Part of a small language model's weights.
Architecture: RMSNorm before each block, rotary positions.
Each number is 500 + 25 x the weight over its row's rms, rounded and kept within 0 to 999. Layers, rows and columns count from 0. Numbers have three digits each. The size before them is the row's rms in percent of the matrix's.

# layer 12 MLP down (transposed), 640x320, rms 0.0697, rows 11-25, columns 64-127
100:465494466533480457438493490481500454509481512505539498515533504464513513473506465502541510508491471494485502491556484487501531486510473521502524499549486464519467532483531492471539553529519484
097:472523514478504494519562505514482493508516522503533460483511545527523519512497518481531496510540492497521573483561517536491498514497435510527517525513501464488516457530554477492493507481515467
099:506485510537538504513470550491528503556516476477482535549495474506488503494529546502503532495517516491487511503501528522598511500468482483511538486518533500488505520523449490485467498515512447
103:471452469497490484497510505516540498518515519497499524471455475503497517478526473496500423502469501491478507540490505484469488456482530520495493462490492485471457525522519464485509496464520465
098:510456485482542512487510494488502471536472482500480470529533527531534511474484484486521499479542502509499501516535474509544513487477484505488438505512513506506499536484509434502511539453494514
098:489489509517474515555497478528506509514495509499499505490530461487466475509520530504452536461489498503471508519468490470514483507516518474525506470461498484480531459504499536482546503496487494
109:473514512476529446489498515524496474502502522520440473513512506471507506570521514489489497536467473505489468496505437497485496517560479506543479493547529510520526513494479499534532512566540540
105:555539494510477515505498522550500498514517544523532491558499507488533500494501526531543491505458479453444464507500557512466487489517510468530421516498491500506490483503490467513475525469523470
095:501477510501498495465509480552457484501499470497549486496504497558505514527506497479438483486538472475484454503510494488504519532529480534487473452482514476497497530502466486501507529527500520
101:486544487496485505454480529523489517462485514498525449507519498509491468505530519498535462483510531502514547522479519490502505470513505501470488494458501485488489522463493525488495501484476515
096:471507488512504486483489495514529485510491491509483498527485511499520498484538503521489477406510479451485515503492509497500508481488502469479522501506495510503459522516530542509510472483477489
108:538544479511485534515487514503510493522516474480497511518523549478506479488520516476493500496544520521535462488494517515508512510461465467496468474492536503510515515520520519513571503499517517
091:494447516518522499506504508500506532526476529502523474483509448484483511514551531520474502385466459542493531495479535466527465526493475477518539504527564508506518522530540509510537523475527489
101:518445504536531536558459502511512471518496518484497490529526505464452475522499467486485514490518503515528426480522495542485498511546514498529536529463489518517489504495533455497469487494511491
102:503553495495500473523515527483463529557484550533509524511518534461538476472516509536483486529470457517487526497490488488503524477519512495482440480525475466498540521554487496468487543491499493
# layer 12 MLP gate, 640x320, rms 0.0801, rows 12-25, columns 64-127
092:498509533528524495466511482531485540504484510497538484482508532530458522488518501480552529463478522490514512479484477475453542487513476508527500505494522482483466524507514495443468448495525489
097:504494465509517522536510438428466473477470489495500485505459491525437496501512487499464518487480503479516477464493505505466506496509493476527456548471515505516456457455496490510458509513469544
104:462526538500486504524526472519506496453482536484475490513479488499529485520464419458551491478530506497489502515493499471498497546493467506498462481531469480479522501502546513492491558536507468
096:547526496456506488496497476492461464499446467460504506526497474446467452499523504471470516460534501492450456514516509497500500488479512481507507561483489484520512487567510528507521496511486471
104:466470501505490510535512477471506501517462473490479511584549461483496486460487443502526451499479505517493501459529465557523493521501478470501491506515510469480530488524478500479538496496528509
105:538516507502520534527474477512531486512504469523501516555527519519499493462491486528533499520512521520484517506482510490512497503455498510496492519466458536566487511512486466485530520486484472
103:509454518470519481490506521539472498475510565506503517440470468534494512472527501506495557538505501531520506523503516556519468539518493507515491471507493482553483502482465511509491498473477492
103:529490479522440482463434500527495511512507462502487502507512498517490512503481459448499527495512555512457565496517452515517540520485485492507508501516515546536509573512538507511495514511509490
104:505467527526502489522466510504479518496487501512468495500518513497509470522500473450525510501488519525487482489525488502498476520509452482529474472551476504475467511491508545490549492505503566
099:475495474506523468489531535484499510498502491521512508519505465494475511551515456483501496502516478448533537498519475448552522498474504472488501516529531503475503540496528535505469447512513477
105:518490509484515501534490501478505476472566535516523508523528466525419443483468521461516494497489491480460546496528420508511485450532479479464476552526548540489486487504486542531485523453502507
101:481507503502510505521512531493523457482518493521523475481521508507499443459456544485501521477500501460473516498489497520516485531501469482497509483517467490522498485517546495528491491472538472
096:512552526534498460498510489487529535510488500507541505472467516525497562464472514465525538481512519501451506486509461490512512503472483539478469555487550495514490516484487487532462513505516546
099:465488517448480458516464493529518485497519495500523499464497439470505461526516513466501543502487543476508472444501498494510455505493488504493469469531513483516514512412537487486473531474468472
# layer 12 MLP up, 640x320, rms 0.0847, rows 12-25, columns 64-127
092:494445531515527496494493515489504477529483484496490540490491503515461477484503518488502483478499516531488512518540505505524496514519500524487499497518505487503508515495474526472499494482510474
096:511490475469477476434495518537517515499480478498509522507456489470481502544500442493503502496467491517496527466515500479507527470457469499456499528544530503473479525473507460487478510477489530
107:465439488555493502508491513450495496511503489469511476445471519479457510500555516513437484525496488495472510514522498505492475531530494507524512508516501512484497527518516490470494503500483552
102:516518477505539518467528536509512423522469539522501474473498503437457511492502528504493464525545494491524546508500474502514534506553503503455526486488489517492430509521538467466491471522521482
102:482494480488475532532476505495520489507505450513495467524532509498501504487534496504488482534500534480502533528510509481426533514546518476514506503465505487532487468471475519517453502554516502
107:499518488514525497541472501500495477493492496499527514492482490550484510463500456505470466537534485536524489455452500500474510489502504462440466528517476502475542541487479507523528499486528495
103:484512486523513534539530481486514574484499498518486472547488494528499509530517476502485509519482535515486532513528497535478514504509509534494496495508496484509491491486511467488502521479521496
096:474503495481490530508497483484516492461472478488523469523542464520514493471519495489483477543497538554548502492491475495479526479487514465472508509516507527532468487492487470495515497538519537
104:516519513541474530520481472535457483468493480477515507480539497520485507503523479515487465486490546476468468520513501501506466502474485515466449449502516551534504490535516515521508458534486540
101:552529466516478526493525483499537484515490498540496524554454468521476514538515498540479482485512456478482522497491516503503482537527494440459484475480487520487532534486510529423513510510524460
101:514495466520509543506497501501470508531476533516491524503486513528542522494496518476487468434488481512531550497515512459479491527514492444484476485493491489518498519520499477497528480462470479
098:554481488496476463518505500497532508524547563491506440525455515531508514500456469447471498480442528488520525531468489489507510522510483553541488481516535481471540497487473459507511488497522516
099:500507504513493490513519527525471508507491520491499487509467482542520441502523512515516524506507516491507490488508501464483495513435509508527489508516524516511522489489471493476560477497496532
101:492518502512506503513481518523513491476526477537479487502548514491554513520479494530486491483512480577510527502449466491538464463507452488500509465487499502490491495563487477507509469500492517